Weights of a small transformer language model: tied embeddings.
Each number is 500 + 25 x the weight over the matrix's rms, rounded and kept within 0 to 999. Layers, rows and columns count from 0. Numbers have three digits each.

# layer 5 MLP up, 4096x512, rms 0.163, rows 2800-2895, columns 448-479
495496462555489465483492515468504462544544480520527522512474531537476566481523496471497523533529
428434477530458507620537576510482512513457554482433497543447468519494478481515525516475487471455
494519498476538526466478491490499522522482481507487500508510500515543512488527526488534445480498
449480501496466435479504518458485501456550510485489499506504519496521493448520508497476486523526
497513500529474523495512478544462510499491506479507487471529492493486439520463522510533524488557
440526498492538463477522503476474504485529524541503517498485505473507488508485459519530507547534
514504485508498488487511505563523467474501491473499520483481503497559478523523466498487521458510
495480451536508501481547485484456459526477518475470467507539482457476511511505506469515539523510
473503499491510479507494516559492489505487511481505524510478509502517521499507509518495530499483
464464498548548501514508500508492536479499520518485487569477501492464489496471509496484495470486
500466508511502492450465482524523498533515508499486470496554542543511458503527463518516506527511
494499516488513478527537494496473505498510509504463493511530495508525483539534494500500503498465
530489477511504532470528510509512468524537495526530482520519460497498468516525504515503445518523
479425516488497469485513489494470485513475491552517459491481501498520504544500483498547475527480
471495498477497501509492492510491480492493506471487511519500523502488485513500508503520508505486
503562516480542481501504505534454511504490471502485500484492476476549497496499500459500488482533
462509529490511484514541446479543518485499549488495493489508505519507518501529531492497486530480
523509485473488484478522498499533497519516495481531485483515515491478532474493494468511508562523
530476509478513523534488512440518469521488474486484466535486495525481487483459484517475510489495
481454500473503490517517479528505506521499478484505474441480481560483517452505543499451550482479
489538478492487493488533485477500504520475483508478505494521506467494472516516516471492484465498
498482479497471486500459504497504492505486497524480519482500498504521530487509518483493495472501
445534528535492501478510547510507457544507492519521519499517478488497520531489500475480493505508
506487529501508513542500511473526502509474508524508553533476522509488529515483517448498484492518
475487521521513519488498496519532498516522480500520505508523528475500534498487479533497477503497
489482486502516493510473503525496497484490507522507524511509540507495486513502526498498517511501
531497453491510524500510485504482477501513512485492535491514513484520504500505541488497506483491
500473511550499471538493486480482486479479535531504515431522509557533475485525498539448491509506
472505521505492526461457469503517555483468515519464502460512525478526501535509519494464508516511
520490506520561481488477454506457492492538507502488510463482502479483487499457493501497449473501
504496507502497485499518505525510506508533467450504479527536491498503488471490486507495541512508
489448496536507545471449524477525539476484509487549467491568494533469466485504495467513485519546
490500484494509548494514527503493494553492529462491497520488510536522463496510522507496556489498
521524510474481520533513513554524514451524494506518488503511460470532531514497446476517490491489
453490467509486510469460509507524541511487466438489462492542550527471512506493499451471500494482
510496522529513474489516507521472516504503512475516463506515512491492529500502499480536492500499
543529494530512496482499506520469464507528536517519489519521483498493477470514498508484473525527
480519463496489493476475536531519494518506532539496466485528434524474521500485491555497524505486
509493506474501557486519510475550480462481527516492480452460537471465460503540486547485545530520
485558486521487477493541474524523512490501497518465503494501527524515553516452469491499492549511
516480494568516517576520517553484492508497494509505492506498567485458497467490491509523534471493
514498484535506472461481515451480482494493519511533514491484561504470473477526510532475480459509
427564455485518432487465464491448480552437518496507458502530506533471536468499477499488496524438
513479508519504506556528520520517470495502460493500491508499497470530464471507515471524523527488
494504474443472539523475486549524508457473443483463483493459482489503493554451490503504473491472
481468489480462503488509509452495475509516542471495533498448510505492454506475463537478542533521
497494498488498505504504480486498492499535495515522488500513494503504479499494481503492495515501
522493518503493498464500497488474495473473488492497522489474502433465490496508486480498480449510
486497495503508499486507489524499498503495466537487516488495497502529491480505513495493525479510
476475507521493491536538498550430549472560565543464538481434541553464522404515491495490514484505
488530466497464504514507504514502513519496498502500534480451496498552516518483498551481495533547
485452513504535506515543487480547515487485509508485498512534529465483477491509542490523502475487
492508512506512505542480464527503516503514500535506500511489483500489467497479528522525517476493
506490453553510497517486482472501498525480478507493449481475467475472511499540491509519513469468
458503541493511545472490486504470514514528509572496527507491498487468473517525531542519525518477
479459475476511489494489468501448449523513468489513500469513452460529472473494513407477513515495
523468508504513530511471516530534496483525482541492515508499488481527487434533498561503442474485
490488510492495500497479522499510493528507460458527502509484525497499553502507490503455491511506
508544529525486555478496492537465456523468527518475461470491441517536493574485510465489446578477
494519526504527510520455544501475456525499514434493521507480484547521519545450511467490499500487
541537446462531514472509543503505511516525497512483511451468515518524498521503496482496509478492
497483502464509471522509486518482535495526512512525507527540497484498503491470499474520473504507
527531501505531492507503491505522450486464474468498499553504508493510527476482480535509513476511
501493492522500525500511507512519512510497495506521476512476524529499478484526532515489482501495
494516462468485544491489524477481483511508462498505511449508525511489510494520499501516500511491
424503535505509449476535484529464537507481495513489550458544472513498502499457480456536490524529
552502534510503474525590465443581525488524574448481513476493483481485530503456544459504416519429
508482471504507493492476494530489525493527534530532483503513453439512503497542479490512477514513
511495472482493526507530520504506505514517535521467485486523479474507497484482511510499454493520
495474541526558459501475510532497499488504505506492555522498487512490470494449487486537435484461
508521520506490509459544523511510518489488534558491539513499471574517485488540505548524499479490
515508508514475522490486496500486494513498489485541514504503520496507497505498495514474508469485
495502494465494492570542537486475513473537472494508584461511503492513452478519512476454473488451
473537529470556451529472455478457490524464508489427530483524554531491482487490457487571477568574
482470525480469498524473430494502519493516488501451510510500514533510530559423518504447500506523
493511498488503502512504491496491504501502496498505498521502492496488497497497513502502516492500
491457514545562502480521543523492493493520484483488476484511524494465506519487523485490512495523
509447499512536520470484497525481464535523495504534483468509504522511560515474460470518493510501
487509512475497455471448507504495470526524506504511500485530501506539543510470494513479509527411
506506498464484521517484467466515466525523532494528522507470458528487546501487523503469449523529
500488493460490415491506519545452499539510526474530522541508523493477464441578507486502516495487
459512479527496477534494500522530466531525513477500470476511499481482493489502522469541504555496
490501497459495495515500540478491492477511481513485531486483502508494504522497509493497513519540
506490455478523507439504534458518453488487507456541478484520475499560490527512464481514491464509
521503514524540508491519514479541475495542502495525521516469503495468527471507468456474487503499
465529519499478481496455500534514516542478496516498513525468461480492472445544537479517497510511
530537521448485501510440500493477483523541465488567515522488499543511469541531468520546494433517
503542438467488499473483506488493493474489528484460469474485531519454509517532526541524501535489
498494496509501512509491493510500499514498499503507500501501503498501500508496492498490506496501
502454451524482485464525503522534477473532478494517518520499551517473506482472474508517518497495
515486538489484500459505434461518486467509492485479473498497485471506507435502482533510521515504
508485480507484504508481476542504518516455484534460485519527476499465473520498487492495475511554
503501488502520484477511503488552516520500504514516502514523503511489504509466565530490513487493
491492444479502507492472462521466500503464492517446493495479512477528493522481484537515504480500
514495470511499497510563564478522527499506508490493513520508489483543494503477496455467505474470
481495521483499546519472488519511480467550505552544462485507545467504483521491521488541494509490
# layer 5 MLP down (transposed), 4096x512, rms 0.151, rows 2800-2895, columns 448-479
487520551475536520492506508488517515481473496500509526525515490502541509559503518482502507487489
485521503506508479475497497502505484502439503491508532495489494506508499542538500534521469513529
520510466537536495510511545524495514510529471492534537526472497526516439519523503494525532505502
506530500510503508495524482489478500505495567532520497483500528520475487540472550489520470541491
511499462498468483497509495470464505490511477526472491547516502504481456510490536503517494499499
477477488518547493502494495519544481482496542500495421530506543493483509499469488465524475439502
496491478525519521466502530525498510511485530500561440484512494459540513517477494518501511511508
472525491494465479493471479454481497495490505474512503501544441529499503482448500442474433485496
498506473480449505487486489498510474505498465494480523525507494481503516521503499518497517496511
460460510456514516505543495503473515543473488490471521501546473533508500508484519457464459507521
505507564462431535463501482474500499530518482510477487543484478526484515517477461527507528517522
486461484495495505474514524461540512454465428507476496542516509455538476491512546533509509506494
476501505474501528510454509473483537491475454483502508531518468484486504477520526511471510478512
471483544500501553480495506524552511495500483541476486484488510488480484441485525515486507499492
500500510504487510491504506499490497507502498507511499524495510501523506500485515511481493506478
523497466534547459538531514512509482505495540514470530578474482488484512526481495525468526482487
460550541475534470505507543545485481475478498521512494476488466520445491528522566577482504519472
471501486491452490490528474534519544487535474512453483488535506478487509503531513509506500493532
519495468494498512526526516492485496529515520489516499438449498535452544467524503504496465538520
487506494480488510480488545519544540527465494492483490526481491518501482490474470545471442511507
506490525533487500483514503491514503508562503472468491503514476521470486480489493520504542528522
512531504505508486476493498525506506513529496500516520500516490505520453506467489520521518488512
531500508469501495495520445473467482496493488512487523539529512508544482462514518523515464507485
518474525443517517507505469507497487492541493519515516471471505497420530489507503489556507524498
537499489438479521510530491510508496506490550457521519512533502478501493486482503528487505521495
477552451477449497517499487495490487521527509508478511543505501510511510524516496504462497504488
542522437506521483512499466448469479484496505482511462530486494523475511472510481449480511481539
528474524527498498493498516545485500484508518476499487498487516537529547485544514530477469537450
499494514480481481483509486472516509494489476484508499485516458498472504488512508471518487494474
458493513488470477484493496498520485466506536474484515492507499541485522528533518480478476487491
528489526465501500500516519496561467491530447512506477530517543507539474531478471497477498520496
452520522538492527496483494519496470504492484526510477486513537474476530511498497462578500533472
488515533485537465514483499512552522456468523496469470468462518490494487493476450460504504466528
494471527519519473510449558495534515495516508512529515480504529484511518490470497506492486530496
446484460502505527449443506494469454444476535424465517480546484491435510551496479539513490512484
498465524480499533530513484512502486464465526498476473457539489542473529483488501467488520506470
483537527500522561462436463506473508532504501546489480479502475547516498503481512475542468556494
548511507443506502529456459501536482506472474526500470458527445516542520505511494539496486528520
495493507489505466503510495476499510496501544517506491525525475503480487493455487501454528515512
482454479508519490484498483505507521505472507513449503477543468520505467497512518481555520441490
496477510468519538495504472491504506474490483484521511476503469491478435531484474458514504541460
482511494508495514487485478457499504534488517479531487475490481490465497516505499486541503502517
499478513535476456482520524431485504489503502416482463486510485492438549550520507464496514461456
525485468496535481496506521507509507477484531528474536512466495455507492516443513516563502539475
506512552470488500473537506503537510551515512478567544492504538536535488505501465505529523480497
510469500490419495489523509502518499542513480530541508509472505502527490565492511526510504481471
496509499519504498491520509508496503500507502466484507503536480499503494497480511493496483491494
518502530514514512524507539494499518513482502530481550503514509526497459494465482491501483508518
513494478475525529517468497516515534530524497464481544466432502471499506508467504483479495481524
471469467499437509513488545495508487499499512452489441479468480597457497477516526498520494536516
512520510505442506501497493489495490458526541541519505498494507533480491484492525481514537513489
517458522471480470486455527517527552481446517466525529496535490476495505508500525521462513495508
484532512475456465470480475497542485491468469519514528480484505494484549490472540498475523484551
483496453491475453475479504518513524482499456514560453480442498512532508440526475497478513449499
520526480498492451506527487524494471487499525485495490548452486498527529521452481479518502533519
518490523492501504502491510484522497501538528516482565521452492503494486494511502548535495462529
509483488477518469515526445486531513497501525542513474488510447519504519544479478481488502542528
494491543503513532536493491495515521436534507497471503493482491482518490493520536528521504496476
499509516541557517522510439524477477496500440496458523508459488477547542498525452499505527523519
485498570526455536511504520475483504481500499504492521527500514571491449500508532517474526506493
500484526491525467513506564496497498465458437506489463516468481479490522515492519552529534526523
489494497442512461540508484493486471429513499479463501493503464479462479523495553507509520479477
517518510508484477485514511523484510513462539513445489538536535524485530499538453503454502485452
519524496498447478461492512476497511506472508486487520480478470494508491487493496524473490484447
462531492508536530472486491514485467519500495486513568507481520452490552480557490531527498527540
530521530490506534545496515481506448487488514512493481533515457507531520562508518500511487479555
512446584507524526523492523500473516475517468514502503458463495488511487512451537479494512551473
485490524483536495502495502505518518496468506506518523507486520495487511492496457515506500488486
488504513516531494500537479466492481467473491471498501478495486479471451476500498520503528517495
506450518487574465463536541484504441525491525488500543432521485470457487509524494499514490503510
491444474489455482536504490527463465486420485460497530472483510481486480468503489525495486506488
504506496524468513506527537493517498535512506510488509508447490457503554500523544490484504521538
482532532480479523471526464458460488479480496476470485501473493501502517529519501513474448514484
507497457507459517497521490495509476506504485542539474474493474525480520526495476504473487511469
544517497537497518487491502427467504455473451541484491502466518491492463505465462442526501496510
515503510506496508493493496515505492515505494492517495502493504481494497489502501504488505484515
501498516470511515456523557545455595448460515548496499505496499483510455505498535494482488506491
520515478515423468478511471496505519467490521539486554513507502529528491461494517458504503504490
508481497485504522462492500485494557505485492515472510500565478510492506511488525521530515438504
479549519512514478478482522478513475564510508490530492458486488514504485524531506487508531474533
492490476457495484515486482489511507496525510534477508536484509496470514501503481534455507541513
469493535538503524459529503441450508503510528486516413480484531497470507508504515483464499496503
531485490508516465555530518492469505522508492532522521533486490467488466464527498501500526513516
497521515497480507494519521492522537517493532482483503492489534532464503482497500499509496480517
505507517483479538478491500527524482503511484475503528537524473499480508488526467482526499493511
468513507475450510503510476509521527523486471479465495494485508507505477475482502526510496489540
506523497463513527524512538521518572497494480519507488543429446536470437499466486523509507476491
525519467503474459453528482520538483508508478499510511467466467493515494455503502446522541467484
491519506501495494493492503495508504494496494492493502501503502484493489514505503500507507493490
496493561486456492506520500486483529515500483487465535554487506459519508516479492474496478494465
509475486453501524461495528505504519457518506460512472474500566516466501489502471469515538515489
462462503512495495528494494490529511471491493533546487444504498509482513473533490474478526491488
494465502508452486496489509508508526501528509530509519494504521502506463519514518498465481524527
506489468497500512536550515486520499492457511502486538495496518525518479511472532494513564539496
480500462510498522507475478490487546533481554525483550505492483482468474525528511527511513507547
485511525480533488515505465518477448537530506472527499462468506526484523483485525519535493492467